{
  "num_hidden_layers": 8,
  "hidden_size": 768,
  "num_attention_heads": 12,
  "num_key_value_heads": 3,
  "head_dim": 64,
  "intermediate_size": 2048,
  "vocab_size": 11794,
  "hidden_act": "squared_reglu",
  "norm": "rmsnorm",
  "norm_place": "pre",
  "norm_eps": 1e-05,
  "positions": "rope",
  "rope_theta": 10000.0,
  "rope_fraction": 0.75,
  "qk_norm": true,
  "attn_scale": 0.165,
  "bias": "all",
  "tie_word_embeddings": true,
  "parallel_block": false,
  "extras": ["local attention windows", "shifted keys", "value embeddings", "hashed n-gram embeddings", "a smear gate", "an embedding shortcut", "capped logits"],
  "init": "uniform",
  "init_std_qkv": 0.0213,
  "init_std_o": 0.0,
  "init_std_up": 0.0213,
  "init_std_down": 0.0,
  "optimizer": "muon_variant",
  "learning_rate": 0.00143,
  "lr_mult_o": 0.664,
  "beta1": 0.93,
  "lr_head": 0.0105,
  "warmup_steps": 125,
  "schedule": "wsd",
  "decay_fraction": 0.743,
  "decay_shape": "linear",
  "final_lr_fraction": 0.0,
  "batch_tokens": [65536, 131072],
  "max_seq_len": 4096,
  "doc_mask": true,
  "train_tokens": 938400000,
  "max_steps": 10346,
  "dataset": "wikipedia_en"
}
Each number is 128 + 24 x the weight over its row's rms, rounded and kept within 0 to 255. Layers, rows and columns count from 0. The size above them is the row's rms in percent of the matrix's.

# layer 5 MLP gate, 2048x768, rms 0.064, rows 1699-1765, columns 480-511
size [ 98 112  98  92  97 100 105 102  94  98  98  99 106 105  99  97 103 105 100 100  98 105  94 102 103 105  90 103 105 104  99  97  96  97 108  91 103 100  91 106 115  99  98  97 100  95  99  88 100  98  96 100 114  97 103  97 101 102  94 101 105 103 100 105  97  98  93]
[[120 104 138 180 146 144  96 112 107 161  81 154 139 156 160 118 176 152 112 127 107 114 116  91 147 137 106 150  88 132 108  74]
 [139 119  91 121 156 127  87 132 136 128 184 164 145  82 156 109 128 123  92 116 157  88 152 116 118 130 148 117  94 144 130 153]
 [152  99  77 131 148  74 156 141 135 156 142 105 115 138 126 147 174  86 123 116 120 109 120  94 117 126 126 128  97 114 134 153]
 [117  92 139  93 136 141 105 130 119 104 161 127 149  99 120 125 155 156 110 169 154 128 132 129 128 100 158 114 151 133 102 103]
 [164  89 169 115 117 145 139 140 125 185 135 111 143 123 158 109 154 152 116 125 134 113 141  84  74 114 145 142 122 146 111 107]
 [120 100 143 148 106 172 129 122 112 137 119 115 122 160 129 141 162 125 144 158 133 151 132 130 160 150 119 101 132 176 130 150]
 [183 145 108 167 112 121 164 109 139 139 132 158 136 111 107 162 148 118 134 136  87 125 138 139 116 116 175  98 174 146 159 153]
 [122 153 107 114 126 141 155 107 133 154 103 153 110 131 141 124 140 162 140 143 137 131 105  94 126 154 137 140 146 118 127 139]
 [145 101 141 148 121 127  84 134 104 147 146 124 116 149 200 145 162 108 130 121 115 122 136 153 124 124 104 130 126 141 136 135]
 [145 134 147 103 127 119 140 112 146 111 174 118 119 115 117 105 131 119 130  85 149 137 144 188 114 124 103 145 117 126 137 128]
 [ 99 131 145 149 141 106 156 134 178 104  67 109 113 162 117 162 145  79 202 128 125 160 164  89 104 150 112 161 149 136 124  82]
 [112 109 120 152 139 130 125 118  87 156 132 120 142 169 132 103 145 147 158 131 176 160 151 112 138 132 129 135 116 126 129 121]
 [140 118 157 133 143 124 167 152 160 119 140 127 106 135 136 144 124 148 120 118 143  73 130 134 153 124 151  99 121 158 159 151]
 [117  90 168 163 103 135 137 146 114 126 138 116 129 151 159 142 135 141 152 144 154 157  75  91 102  99 106 122 117  87 146 125]
 [115  90 146 145 157 111  96 167  89 130 116 159 130 178 145 113 156 158  92 158 121 125 133 112 117 166  93 143 126 138 125 139]
 [ 95 130 168 158 126 123 158 177 101 138 134 154 108 188 108 128  96 109  75 162 163 140 106 153 132 116 106 130 106 134 122 136]
 [113 145 162 120 142 132 102 103  94 184 155 153 126 130 122 105 145 142 169 166 142 133 187 110 138 112 125 123 117 133 115 163]
 [127 161 150 157 157 145 117 103 151 153 135  95 136 155 113 131 155 160 121 134 151 114 136 132 132 154 154 115 162 160 141 122]
 [139 109 139 152 199 128  95 130 164  76 161 148 128 135 100 154 128 160 108 143 113 167 125 104 125 141 129 105 141 133 135 142]
 [145 142 130 166  78 109 123 152 144  70  91 161 130 158 152 119 119 195 124  90 149 116 149 160 139 125 117 100 127 112 140 140]
 [104 131 124 158 168  96 116 153 144 135 128 108 124 155  83 167 108 143 133 147 140 106 125 167 107 127 157  93 138  75 140 104]
 [135 100 165 136 111 120 138 130 167 102 123 143 136 100 142 114 139 149 143 135 172 140 126 111 160 109  92 138  65 151 122 156]
 [141 130  92 113 115 114 105 114 121 144 119 130  76 139 129 163 114 154 141 100 130 143 142 151 133 118 130 141 148 158 148 168]
 [117  82 172 132 115 111  90 103  98 123 122 128 151 147 112 102 141 127 118  82 138 142  94 114 144 131 131 146 140  87 117  99]
 [124 136 153  98 113 152 108  82 123 171  99 194  98 160 163 124 115  95 108 111 109 126 163 104 129 141 137 161  94 132 144 158]
 [126 160 138  90 126 115  78 136 128  97 111 118  76 138 148 180 184 169 138 117 145 123 151 132 150 148  96  94 142 162 123 144]
 [134 147 134 113 128 143 150 134  98 156 118  63 133 137 137 136 137 138 118 106 122 126 179 156 139 150 146 122 115 141 163 112]
 [145 164 119 161 136 101  95 135 162 157 136 128 118 144 139 185 140 141 115 105 179 108 131 123 104 127 138 127  81 130 159 133]
 [131 160 143 111 119 137 126 122 158 142 151 107  93 159  97  84 114 155 148 150 123 129 157 120 126 119  91 144 144 126 123 106]
 [114 179 173 130 166 144  98 115 105 130 112 146 148 120 149 161 138 120 183 134 157 116 141 119 134 147 136 164 112 118 117 164]
 [125 132 114 146 164  98  82 174 157  64 147 133 135 119  78 143 186 133 126 139 140 129  99 139 150  98 134 116  99 137 127 153]
 [142 146 143 111 127 132 125  86 115  98 100 111 128 133 164  88 189  84 135 120 153  85 113 125 106 126 149 175 123 125 140 160]
 [102  75 148 152 170 147 106 114 114 115 115 157 101 133 115 114 142 120 142 121 114 128 139 155 150  83  79 134  92  75 104  99]
 [117 131 135 107 150 121 104 181 137 121 126 119 118 131 166 161 165 122 122 139 138 115 147 150 123  57  94 143 145 120 118 154]
 [134 147 131 138 137  85 150 126 126 151 149 158 122 178 118 147 158 108 136 137 142 128 127  83 108 136 172 123 154 108  78 134]
 [123 156 153  96 122 148 151 132  89 129 104 127 117 149 133 128 117 102 125 112 131 163 116 170 111 126 124 145 126 127 127 136]
 [121 130 199 157 173 138 127 181 177  77  97 140 114 116 127 144 130 126 137 132 186  81 176 118 153 107 168  95 112 115 142 116]
 [153 120 122 163 141  88 115 102 123 132 125 102  90 127 175 108 135 137 101  83 110 116 134 148 128  94  96 153 129 149 121 146]
 [143 110 127 120 144  72 112 129 134 138 146 111  60  99 117 149 109 137 166  87 143 173  60 123 129 116  91 110 149 135 133 135]
 [116 134 157  92 156 132  73 122  99 105 169 113 100 196 102 160 156 139 139 120 134 139  93 123 114 129  64 147 109 160 118  98]
 [ 99 112 162 132 126  97 112 112 149 120 113 126 101 162 105 151  84 132 137 117  60 105 129 108 142 125 116 127 115 137 104 137]
 [107  96 160 113 174 183 122 127 112  86 158 115 131 109 141 151 120  86 116  92 147 119 105 116 112 111 144 130 130 115 154  90]
 [144 109  86 145  94 139  85 151 111 111 137 152 104  96 133 154 123 164  68 127 104 157 137 140 123 123 137 140 162 128 178 104]
 [110 109  89 157 144 179 111 111 102 111 130 162 127 131 130 128 119 124 107 103 155 127 144 105 131 144 122 144 108 115  94  86]
 [127 119 156 110 121 133  93 121 166  99 141  80 107 119 140 130 137 101 108 106  93 129 163 113 156 107 169 117 186 145 129 148]
 [134 121 142 113 153 188 146 111 123 110 146 168 142 108 108 121 123 144 114 136 106 126 115 119  99 104 166 130 138 105 154 120]
 [134 105 102 112 119 145 135 136  89 136 133 146 157 167 113 129  98 167  86 133 109 125 135 148 103 114 141 142  98 118 102 126]
 [140 107 118 132 127 108  94 121 134 173 132 131 112 160  89 164 159 147 126 116 169 147 138 118 132 142  89  91 143 160 162 133]
 [149 111 145 138 143 141 130 133 124 129  81 143 136 120 140 125 106 138 116 146 129 133 127 124 113 111 119 128 136 113 117 122]
 [146 125 129 134 118  98 155 119 143 128 129 146 165 123 105 167 101 111 106 130  73  73 108 118 132 162 159 123 109 142 119  76]
 [151 128 153 141 106 101 125 128 166 135 138 126  78 123 141 167  94 168 153 116 124 129 130 134 148 162 135 122  96 164 114 143]
 [133 164 128 122 110 131 133 168 121 117 135 109 111 143 170 133 106 114 110 132 139 106 145 143 140 104 153 174 107  99 148 139]
 [ 97 133 148 128 134 123 150 132 117 156 139 141 115 131 136 144 125 144 104 136 118 107 170 141 128 152 123 128 125 174 119 141]
 [155 115 141 114 115 147 136  93 110 152  82 126 123 104 144 128 106 120 125 203 116 133 146 109 135  96 150 135  99  98 131 174]
 [ 99 124 169 139 150 123 116  60 135 139  75 111 108 119 104 169 124 115 150 116  99 109 107 127 117 122 109 143 135  90 104 132]
 [143  93 159 114 154 107 158 152 129 112 100 154 120 132 122 147 107 109 149 157 132 152 138 114  84 137 135 111 164 134 123 159]
 [143 135 116 135 115 148  95 113 137 139 170  97 174 114 182 145  81 124 141 129 155 175 114 102 125 131 148 153 133 186 108 109]
 [120 113 108 127 128 162 120 102 131 117  87 135 132  97 171 162  82 155 101 122 109 110 112 119  94 113 144  98 138 145 137 132]
 [143 171  79 139 127 119 132 128 113 128 157 129 159 126 147 106 110 150 152 121 129  70 102 147 144 131 124 115 146 171 121 156]
 [102 100 116 153 147 126 118 159  97 115 175 131 113  88 119 155 100 138 157 122 129 114 171 147  94 130 151 118 121 165 152 131]
 [116 127 137 149 123 140 140 141 122 109 156 134 110 114 146  80 183 110 113 144 119 105 140 151 119 133 110 138 200 125 106 140]
 [141 147 122 147  75 132 184 120 133 152 156 146 131 144 139  98 101 123 123 131 149 115 156 120 127  81 150 164 105 105 179 148]
 [118  75 163 124 109 101 116 121 132 140 121 143 102 126 110 130 129 121 100 111 103 145  99 131 149  94  97 149 105 150 142 145]
 [120 127 100 142  83 128 142 160 109 145 153 150 110 136 136 105 147 126 143 127  90 113 154 112 124 131 142 159 132 141 147 122]
 [144  90  96 116 147 104 135 161 152 115 109 131 118 117 196 133  94 130 155  87 131 133  95 143 151 119 140 109 137 118 101 137]
 [ 94  94 160 136 111 146 132 116 112 130 121 172  81 164 147  96 151 140  90 121 133 206 134 160 120 160 107  89 125  98 123 171]
 [145 147 138 131 128 136 154  71 141  84 112  99 117 163 128 136 135 112 152  78  87  91 144 147 120 106 132 110 134 130 119 133]]
# layer 5 MLP up, 2048x768, rms 0.0654, rows 1699-1765, columns 480-511
size [ 99 104  91  93 100 102 104 103  99  93 103 100 103 100  92 101 105 103 106 101  97 102  94  93 104 104  95 100 102 106  95 103  94 102 100 103 101  98  95  98 112 102 104 101  94 103  98  92 105  99  99 104 104  98  94 102 102 103  98 102 104 101 105 105  97  99  93]
[[102 138 153  90 117 110 155  93 145 125 123 121 141 131 148 129 156 124 121 131 142  81 161 205 108 140 151 100 146  94 151 107]
 [ 90 119 111 115 150 139 114 126 124 138 144 168 154 103 159 137 148 142 114 127 175 127 145 142 136 118 151  82 111 155 148 142]
 [131 142 149 102 113 126 120 153 141 105 126 184  89 157  97 128 164 165 104 106  96  96 154 135 111 144 139 129 131 119 137 108]
 [122 152 117 148 147 147 141 108  99 154  86 203 120 138 158 116  76  72 146 116 162 122 100 148 119 137 125 158 124 104 126 122]
 [148  88 102 147 117 120 136 133 138  92 105  99 137 129 110 108 132 158 128 110 112 125 153 118 127 164 138  78 155 114 150 157]
 [166 144 159 109 133 116 162 101 122 148 111 149 152 138 141 141 107 157 169  90 160 102 106 138 178 144 147 115 116 135  79 126]
 [122 108  97 138 100  94 140 129 112 143 146 102 172 135 145 138 153 118 116 138 121 162 101 135 117 124  95 120 109 137 124 105]
 [ 91 136 165 160 131 121 166 160 140 129 129 107 128 137 119 117 129  80 105 123 112 116  76 127 130 139 133  79 146 120  97  80]
 [122 136 196 136 125 104 158 181 115 101 144 128 140 139 131 100 139 130 103 104 107 169 125 143 131 125 172 130 102  97 115  84]
 [130 159 147 123 105 108 157 126 144 115 169 128 119 124 118 127 127 111 164 108 134 124 158 187 107 124 122 127 113 151 141 167]
 [106 114 104 109 102 137 151 142 102 123 125  96 133 126 140 155 106 139 121 124 116 120 153 170 136 138 152 100 138 149 127 145]
 [160 120 143 137 113 110 121 138 149 155 114 109 172 107 122 101 116  96 127 130 156 117 152 125 109 140 134 105 102 129 145 164]
 [100  98 160 131 103 150 163 146 155 112  96 126 126 138  97 105 131 128 106 129 117 107 143 152  96 147 130 143 141 134  83 101]
 [149 182 137 113 114  85 121  98 141 125 185 128 117 105 135 134 157 107  98 157 142 151  98 160 126 145 120 138 149 150 117 147]
 [114 130 130 123 109 129 166 183 129 149 140 134 167 172 117  96  83 143 117 137 139  84 117 172  84  88 117 125 111 125 123 152]
 [157 161 115  88 116 123 100 110 130 124  86 138 136 139 149 119 130 112 167 156 128 120 146 165 156 168 117 107 149  84 140 126]
 [124 133 154 106 107 166 127 161 124 125 156 124 108 131 120 158  97 129 141 119 122 156 162 101 130 131 174  97 157 125  84 141]
 [122 146 100 135 110 105 126  83 124 116 132 134 105 185 139 150 115 127 126 144 133 157 121 141 126 102  66 161 128 108 138 142]
 [119 115 139 160 137 137 106 144 134 122 130  96 103 116 136  70 107 160 192 122 128 115 139 115 105 103 127 146 149  80 133 121]
 [ 72  94 104 127 134 129 121 137 106 133  82 144 154 103 116 167 125 140 103 105 105 140 146 115 123 110 127 180 103 116 129 119]
 [140 119 146 162 125 130 115 107 120  95 155 129 133 139 118  88 139 118 133 126 130 135 138  97 138 172 113  78 130 124  96 114]
 [139 139 157 143 104 148 127 123 155 153  70 118  97 106 157 128 136 147 154 130 119 129 187 142 149  74 148 135  85 107 117  75]
 [106 143 186  73 120 107 108 149  82 140 111 132 120 124 124 181 109 115 118 174  67 104 120 117 147 147 146 147 138  98 101 110]
 [117 156  91 110 128 163 190 129 140  95  80 133 109 184 146 152 140 182  99 183  77 128 170 186 134 110  93 128  77 157 121 122]
 [136 137 146 145 145 112 132 114 138 114  92  82 126 129 149 131 132 136  93 101 106 100 123 111 154 130 145 106 163 111  91 102]
 [127 162 144 135 144 136  97 134 105  91 117 128 166  79  90 115 157 119 128 143 157 121 116 124 130  94 151 115 118 123 107 129]
 [147 125 130 123 171 128 102 139 103 136 123 151 145 132 110 138 139 176 151 161 136 123 121  79 102 163 145 138 142 128 101 145]
 [114 147 110 161 152 121 122 121 126 115 138 136  87 143 150 129 126 127 128 106 120 121 124 130  84 128 169 145 120 145 129 120]
 [139 133 183 118  73 116  95 105 133 116 101 150 142 122 132 101 143  99 114 100 149 134 135 123 131 107 160 105 123 139 111 135]
 [133 106 128 121 112 120 143 144 109 160  99 121 114 118  90 157 122 114 128 167 149  85 131 104 154 105  84 124 134 122 124 129]
 [147 152 124 100 121 143 107 110  99 156 106  77 131 125 108 109 124 116 107 119 114 128 103 104 119 154 154 116 101 101  88 121]
 [122 175 116 129 105  97 141 138 147 176 146  98  97 130 115 101 135 128 117 135 113 141 143 108 125 102 143 142 152 167 102 140]
 [140 163 145  85  81 104 147 102 110 167 131 111 150 103 133 147 149 138 132 137 112 106 121 112 133 143 135 139 156 154 155 149]
 [ 65 140 110 146 113 159  64  95 129 131 164 120 139 141 119 166 136 164 149 109 111 122 148 192 115 151 153 106 130 125  82 157]
 [137 139 129 126 154 142 108 116 120 114 142 171 111 132 159 141 136 120 122 112 148 155 120 122 109  92  89 136  76 150 167 135]
 [140 104 124 144 127 119 105 155 113  96 133 144 126 136  94  93 148 137 123 144 110 108 124 162  83  94 158 154 178 136 142 124]
 [119 106 135 147 156 124 124 145 132 115 154 156 135 134 145 108 124  88  78 122 142 143 104 152 122 121 132 123 144 132 143 138]
 [134 179 146 149 102 131 131 116  99 132 108 181 100 124  97  81  96 123 135  83 155 106 125 141 117 118 146 106 120 114 127 127]
 [121 143 110 153 143 134  98 154 147 122 124 127 131 115 158  97 121 144  99 164 126 134 157 127 139 159  86 151 133 170 110 111]
 [111 120 134 101 157 157  95  93  93 111 183 132 165 124 127 130 113  62 104 143 114 155 156 139 130 122 153  99 117 150 108 128]
 [148 167 132 104 147 102 137 138 149 134 132 142 149 136 141 104 115 109 113 150 126 180 131 147 165 142 122 128 158 121 117  86]
 [129 137 112 125 113 155 116 131 155 161 179 126 147 120 132 127 135  95 142  47  92 150 150 129 153 129  77 134 122 170 140 127]
 [147 122 135 101 113 116 170 126 166 123 109 135 121 180 136 106 117 128 115 148 159 102 128 121 124 127 135 195 102 128 132 138]
 [143 123 131 102 132 115 122 127 153 121 139 122 116 133 164 159 111 146 124 134 138 121  96 116 134 132 120 142  91 139 149 114]
 [146 118 118 127  88 108 104 120 117 134 163 143 163 105 146 127 110 122 113 149  55 179 147 120 145 105 122 143 156 145 156 120]
 [110 114 115 150 134 159 145 101 148 153  98 173 112 144 133 152 128 107 110 153 141 131 144 135 154  76 139 106 135 129 100 150]
 [130 129 122 121 117 167 176 118 114 122 115 130 115 160 171 136 154 129 135  98 134  92 156 135 141 146 133 119 107 142 100 162]
 [110  99 107 123 115 149 125 156 119 148 145 131 113 136 129 135 130 133 108 135 136 133 147 181 102 145 121 143 122 120 136 149]
 [180 114 120 119  76 135  61 127 135 106 143 188 117 133 106 108 114  79 135  95 134 141 151 145 107 117 149 152  96 165 119  91]
 [120 125 137 131 122 120 134 112 168 129 128 147 147  91 129 161 127 116 125 112 128 104 144 129  95 172 154 132 124 142 120 124]
 [107  77 139 111 119 107  81 168 119 155 133 120 106 122 107 130 100 150 158 148  98 147 113  86 144 146 110 140  95 128 131 152]
 [ 59 133 119  83  97 101 157 104 128 140 160  93 108 144 141  60 140 134 138 151 150 131 127 117 143 118  99 156  81 121 133 140]
 [142 146  96 158 147 152 151 146  58 122 167 145 118 110 134 112 160 116 112 117  91 148 118 150 131 112 132 138 149 131 161 141]
 [136 115 122 134 137 171 136 124 127  82 129 184 127 120 142  96 146 117 133 125 155 159 102 166  99 141 162 111 109 125 132 146]
 [ 90  68 174 114 124 160 140 106 146  97 109  96 128 158  63 116 132 114 143 116  78  87 151 103 130 102 128 150 111 130 108 118]
 [135 141 117 129 134  97 133 178 113 120 121 135 131 103 147  73 124 125 102 130 177 122 110 120 136 135 114  89 148 166 154 124]
 [159  96 158 167 155 109 108 134 105 120 111 111  86 158 154 141 119 151 163 122  80 141  93  97 145 175 152 129 125 177 155 115]
 [148 135 178 133 134 123 136 175 148 151 188 130 129 141 100 172 126 155 137 144 126 130 126 135 124 159 116 140 117  75 134 160]
 [ 99 135 170 161 137 165 111 129 134 124 123 144 156 168 131 148 111 163 153 129 134 156 102 127 128 146 147 163 103 167 122  96]
 [ 87  80 148 114  81 121 109 130  99 124 149 115 119 170 126 115  99 151 131 139 165 104 152 172 133 138 141 130 119 128 152 131]
 [157  98 103 119 157 114 162 122 126 138 105 136 132 159 104 118 159 113 103  52 127 139 160 153 188 166 114 128 112 154 146 142]
 [126 127  80  95 114 125 135 107 150 189  96 142 171 108 171 156 157 122 141 129 125  95 102 145 124 111 152 104 104 105 104 131]
 [183 111 126 139 114 124 106 119 165 102 114 119  91 135 150 160 164 137 138 109  73 125 112 136 127 136 120 121 153 135 124 141]
 [124 134 146 128 110 135 152 161 123 124 156 147 141 139 105 116 148 165 141 124 114 100 132 109 111 124 138 159 164 137 146 109]
 [151 123 118 138 130 117 128 138 130 133 117 110 136 123 148 147 167 156 126 150 129 114 116 141 136 104 120 135 141 121 150 160]
 [108 114 162 107 130 116 113 114 129 129 137 142 105 140 144 137 121  93 122 140 139 158 148 143  87 105 101  94 165 105 108 120]
 [144 143 165 137  99 126 161  75 195  73 131  88 138 136 126 156 143  79 152 101 101 119 169 111 108 140 140 118 161 118 126  75]]
# layer 5 MLP down (transposed), 2048x768, rms 0.0646, rows 1699-1764, columns 480-511
size [101 104 103 103  97  99  99 100 100  94 102 100 100 101  97  96 103 108 100  97  99 101  91 104 106 100  94  99 102 102 100 105 104  94 106  98 104  98  98 102 108 102 101 100  98 101 102  99 103 100  95  99 103  96 101 105  98 101 100 102 101 102 103 101 100 100]
[[ 94 104 138 132 153 129 149 107 179 116 157 159 117 138 151 132 141 149 156 149 155 102 105 123 122 159 104 146  88 142 145 131]
 [109 151 117  98 100 110 133 154 128 148 141 130 172 127 117 102 143  97 123 136 114 154 122 124 113 141 100 150  91 143 120  97]
 [158 103 151 169 141  93 118 128 129 118 102 107 140 110 120 129 132 101 159  99 179 126 146 115 107  76 123 133 151  89 127 106]
 [122 128 186 139 146 158 123 119 164  96 149  93 134 128 128 129 101  85 154 140 112 122 140 126 104 165 121 114  79 132 118 106]
 [101 134 139 137 137 111 129 147 158 125 122 127 155 150 117 193 113 136 135 128 133  97  96 113 164 141 101 117 111  97 111 101]
 [102 142 163 113 130 103 158 121 117 115 148 128 131 115 128 125 168 134 133 122 198 129 119 124 101 130 112 103  85 131 134 134]
 [120  72 130 112 134 190  88 104 134  61 139 156 129 100 147  96 106 138  98 141  88  75 143 143 126 126 112 114 119  87 113 153]
 [139 128 143 103 110 111 152 175 123 107 135 149 142 174  99 109 123 137 129 112 121  99  94  67 124 143 116 110 135  84  68 120]
 [126 133 125 132 117 104 120 127 128 108 109 160 159 133 144 115 131 146  91 144 130 108  86 120 129 129 114 145 113 123 162 125]
 [134 114 132 101 114 162 146 121 119  99 107 149 109 121 136 105 100 161  99 114 138  66 163 104 118  98 107 112 125 125 147 153]
 [ 73  87 134 113 114 120 128  88 104  90 102  54 109 174 144 113 112 135 127 119 152 109 149 126 123 117 159  98 120 127 126 103]
 [102 144 100  91 128 150 115 134 151 130 142  85 133 136 135 145 137 145 118 131 128 161 138 166  79 144 151 154 106 118 136 125]
 [131 116 114 146 123 106 126 159 110 179 162 102 173 137 112 139 135  96 150 138 136 173 143 138  90 137  80 144 124 161 105 160]
 [117 127 140 151 142 118 128 174 110 149  55 114  87  89 111 191 134 113 144 116 158 129 160 113 137 105  78 137 147 108 112 144]
 [155 116 129 164  93 136 110 103 119 132 136 145 122 122 147 128 105 109 129 127  88 122 125 137 106 113 131 145 132 102 141  89]
 [120 114 117 165 130 145 129 168 123 144 105 143  97 108  70 132 113 122  91  97 143 165 112 121 150 109 163 158 125  94 118  83]
 [135 124 100 168 134 121 123 153 122 104  68 141 157 119 109 103 184 134 137 144 148 149 145 141 137 130 126 149 181 116 108 132]
 [172  92 133 157 149 107 119  98 157 166 120 150 121  99 151 110 133 127 157 147 118 104 138 141 110 110 153 102 132  50 188 111]
 [144  90 104 123  95 135 117 130 138 120 139 123 176 159 127 136  90 153 109 145 152 142 135 145 124 101  63  88  94 137 128 100]
 [140 120 162 151 146 106 137 131 163 103 146 110 144 154 149 102 126 105 134 108 141 147  87 116  93 115 134 137  80 153 117 153]
 [133 134 119 123 167 162 118 137  85 103 106 143 122 140 145  98 159 140 149 134 136 115 151 132 109 187 146 101 120 102 127 132]
 [115 130 114 120 121 138 146 137  91 113 142  93  78 131  99 115 142 170 109 133 130  94 150 182 103 126 143 146 114  86 148 122]
 [127 105 164 127 111 123 147  96 117 146 146 148 112 139 123 128 140 160 127 138 147 205 122 137 130 143  91 155  87 114  98 119]
 [131 129 124  81  95 132 100 137 128 134 113  84 172 123 163  91 112 134 134 107  94  92  95 111 134 122 114 129 110 116 174 164]
 [132  96 141  84 124 147 164 121 157 125  92 110 113 156 154  98 116 147  99  98 114 164 150 165 113 107 166 144 129 145 113 106]
 [137  80 109 149 168 138 136 160 147 158 138  81 112 124 147 127  80 107 131 107 171 118 103 146 116 147 121 145 137 161 126 148]
 [186 127 165 110 146 131 126 116 149 102 105 126 139 154 171 117 131 110  95 120 105 149 108 139 114 158 120 173 142 140  63 154]
 [134 140 163 142 149 142 117 138 117 148 159 122 125 140 114 148 150 136 131 136  99 130 133 177 153  92 127 121 158 150 141 129]
 [156 146 142 129 102 138 107 104 113 105 132 128 124 132 172  95 113 118 142 153 151 138 167  97 124 148 127  96 108 106 144 115]
 [148 151 141  78 161 146 101 164 143 119 140 158  79 126 141 123 113 142 100 114 101  87 156 113 149  87 112 142 165 147 101 135]
 [ 95 106 148 106 149 162 110 153 142 119 146  93 112 120 142  95 123 120 108 113 141 146 131 130 139 154 152  93 120 119 124 132]
 [142 166 121 137 136  94 119 146 142  79  96 145 106 149 112 136 121 122 111 138 164 169 117 113 150 101 127 143 155 114 155  82]
 [128  73 107 131 114  92 136 143 158 143 116 149 124  88 108 150 132  72 112  88 130 115  88 142 134 151 115 113 123 112 105 170]
 [ 96 154 130 125 113 156 119  97 101 117 115 142 114 120 130 118 172 139 119 142 151  75 132 127 119 123 162 147 122 136 119 148]
 [129 134 122 142 103 106 119  94 169 123 163 189 154 138 171 154 107 111 140 125 162 152  90  99 132 154 110 118 167 123 114 121]
 [122 125 123 116 156 129 128 149  93 167 132 112 137 133 133 123 100 118 147  81 113 133 117 131 117  99 137 150 166 109 122 163]
 [181 128  98 128  91 139 162 112 155 121 109 127 151  83 107 102 153 135 163 143 148  89 138 114 144 154 161 125 131 130  95  89]
 [123  93 123 186  97 137 169 151 125 131 134  90 105 190  82 136 161 152 147 144 123 129 147 146 107 146 148 123  96 156 147 146]
 [165 150 163 111 142 139 105  90 161 141 147 158 152 144 153 148 106 134 105 156 161 141 145 123 108 116 155 106 164 136 127 174]
 [138 153 120 159  92  87 125 115 101  86 169 122 170 150 125 129 153 130 114 134  98 122 132 133 146 176 106 123 129  78 118 166]
 [134 163  93  88  80  93 123 149 142 114 123 125 146 112 134 102 114 138 156 128 134 113  86 157 105  92 108 156 168 121 101 127]
 [ 79 104 122  81 103 160 107 149  75 127 125  63 117 161 119  99 131 138 110 124 145 139 116 137  84 138 118 131 113 159 114 171]
 [154 101  93 175 203 111 144 181 124 115 144 123 169 148 137 114 134 120 151 128 126 137 172 124 155 115 108 114 110  99 133 116]
 [142 112  99 149 109 116 111 128 155 166 147 128 127 103 105 108 147  98 117 162  99  95 123 104 148 152 121 158 170 135 162 140]
 [ 87 113  99 124 160 124 120 142 146 175 133 150 159 162 114 114 146 157 160 132 143 156 130 142  99 153 135  93 109 134 160 102]
 [136 111 169 113 127 132 174 131 106 177  61 174 124 140 133 163 124 152 107 119 143 142 111 127 170 106 150  78  95 111 128 120]
 [160 104 135 142 118 138 125 135 124 123 176 108 184 156 125 127 143 161 131 137 105 132 100 146 135 106 101 122 110 125 112 101]
 [139 165 158  97 114 105 149 136 110 129 127 139 153 120 121 130 122 106 126 154 127  83 167 153 127 101 167 144  89 151  92 162]
 [116  63 152  96 121 101 116 151 172  94 149 158 126 142 181 166 132 142 120 127 139 116 146 127 137 120 121 105 117 154 122 126]
 [147 136 119  98  98 102 124 119 109 200 114 159 146 162 129 157 147 135  97 133 133 121 120 129 139 128 112 104  69 101 123 172]
 [101 107 134 153 140 105 102 116 161  85  93 107  86 122 142 112 122 119  95 131  73 142 127 156 138 130 140 164 137 119 127 124]
 [119 111 107 140 153 120 111 132 111 152 143 137 140 150 124 139 113 132 124  96 115 131 105 131  88 173 154 144 151 131 124 146]
 [147 142 105 149 137 160 131 143  88 122 159 140  65 108 113 106 202 162 114 105  86 148 148 129 167 127 110 116 120 118 133 160]
 [145 106 133 130  98 142 138 107  98 150 143 116 145 100 149 147 161 101 117 126 146 139 121 156 147 183 149 136 117 125 121  90]
 [148 118 132 130 150 143  71 134 149 125  86 100 155 133  97 178 107  94 142 102 166 107  94 144 127 131 154 125 135  93 128  85]
 [103 132 136 156 121 118  78 132 154 112  86 123 116 125 128  99 192 160 117 128 130 135  80 130 114  99 165  94 151 118 118 153]
 [138 134 140 160 113 173  77 133 141 112 116 103 158 120 117 102 116 161 112 169 117 136  52 110 111 141 144 129  66 110 158  95]
 [141 146 137 108 145 147 168 123 168 122 104  85  84 132 109 131 131 145 123 148 116 147 132 116 130 140 128 113 176 168 141  98]
 [ 85 128 151 135 136 129 124 162 123 115 121 163 144 118 134 152 117 104 128 138 147 113 124  91 164 122 108  96 117 134 138  81]
 [ 87 143 103 145 100 145 130 129 102 165 119 140 116 109 147 148 127 154  79 136 164 130  85 112 113 119 122 151 119 105 175 153]
 [ 62 146 107 102 125  71 147  96  70 110 111 128 113  97 102 128 115 152 168 157 122  87 150 116 117 120 135  70 154 113 150 108]
 [148 118 182 137 134 141 110 143 124 128  86 135 136 122  99 145 138 118 108 157 121 130 122 140 122 136 141 125  92 140 173  94]
 [166 146 116 118 138 134 131 124 160 141 148 127 129 131 135 132 122 151 161 127 126 105 109 103 133 125 107 148 139 138  98 151]
 [168 139 127 106 169 115  94 150 101 153 117 124 113 150 112 153 131 120 117 105 148 149 117 139 113 129 141 169 158 101 116 142]
 [133 125 173 111 163 153  87 130 167 112 106 133 146 139 122 174 133  82 142 160 145 107 149 149 134 129 135 107 117 118 122 116]
 [122 111 102  81 170  91 139 127 114 124 128 171 136 137 134 132 125 142 123 127 124 107 123  99  87 122 119 129  80 111 145 106]]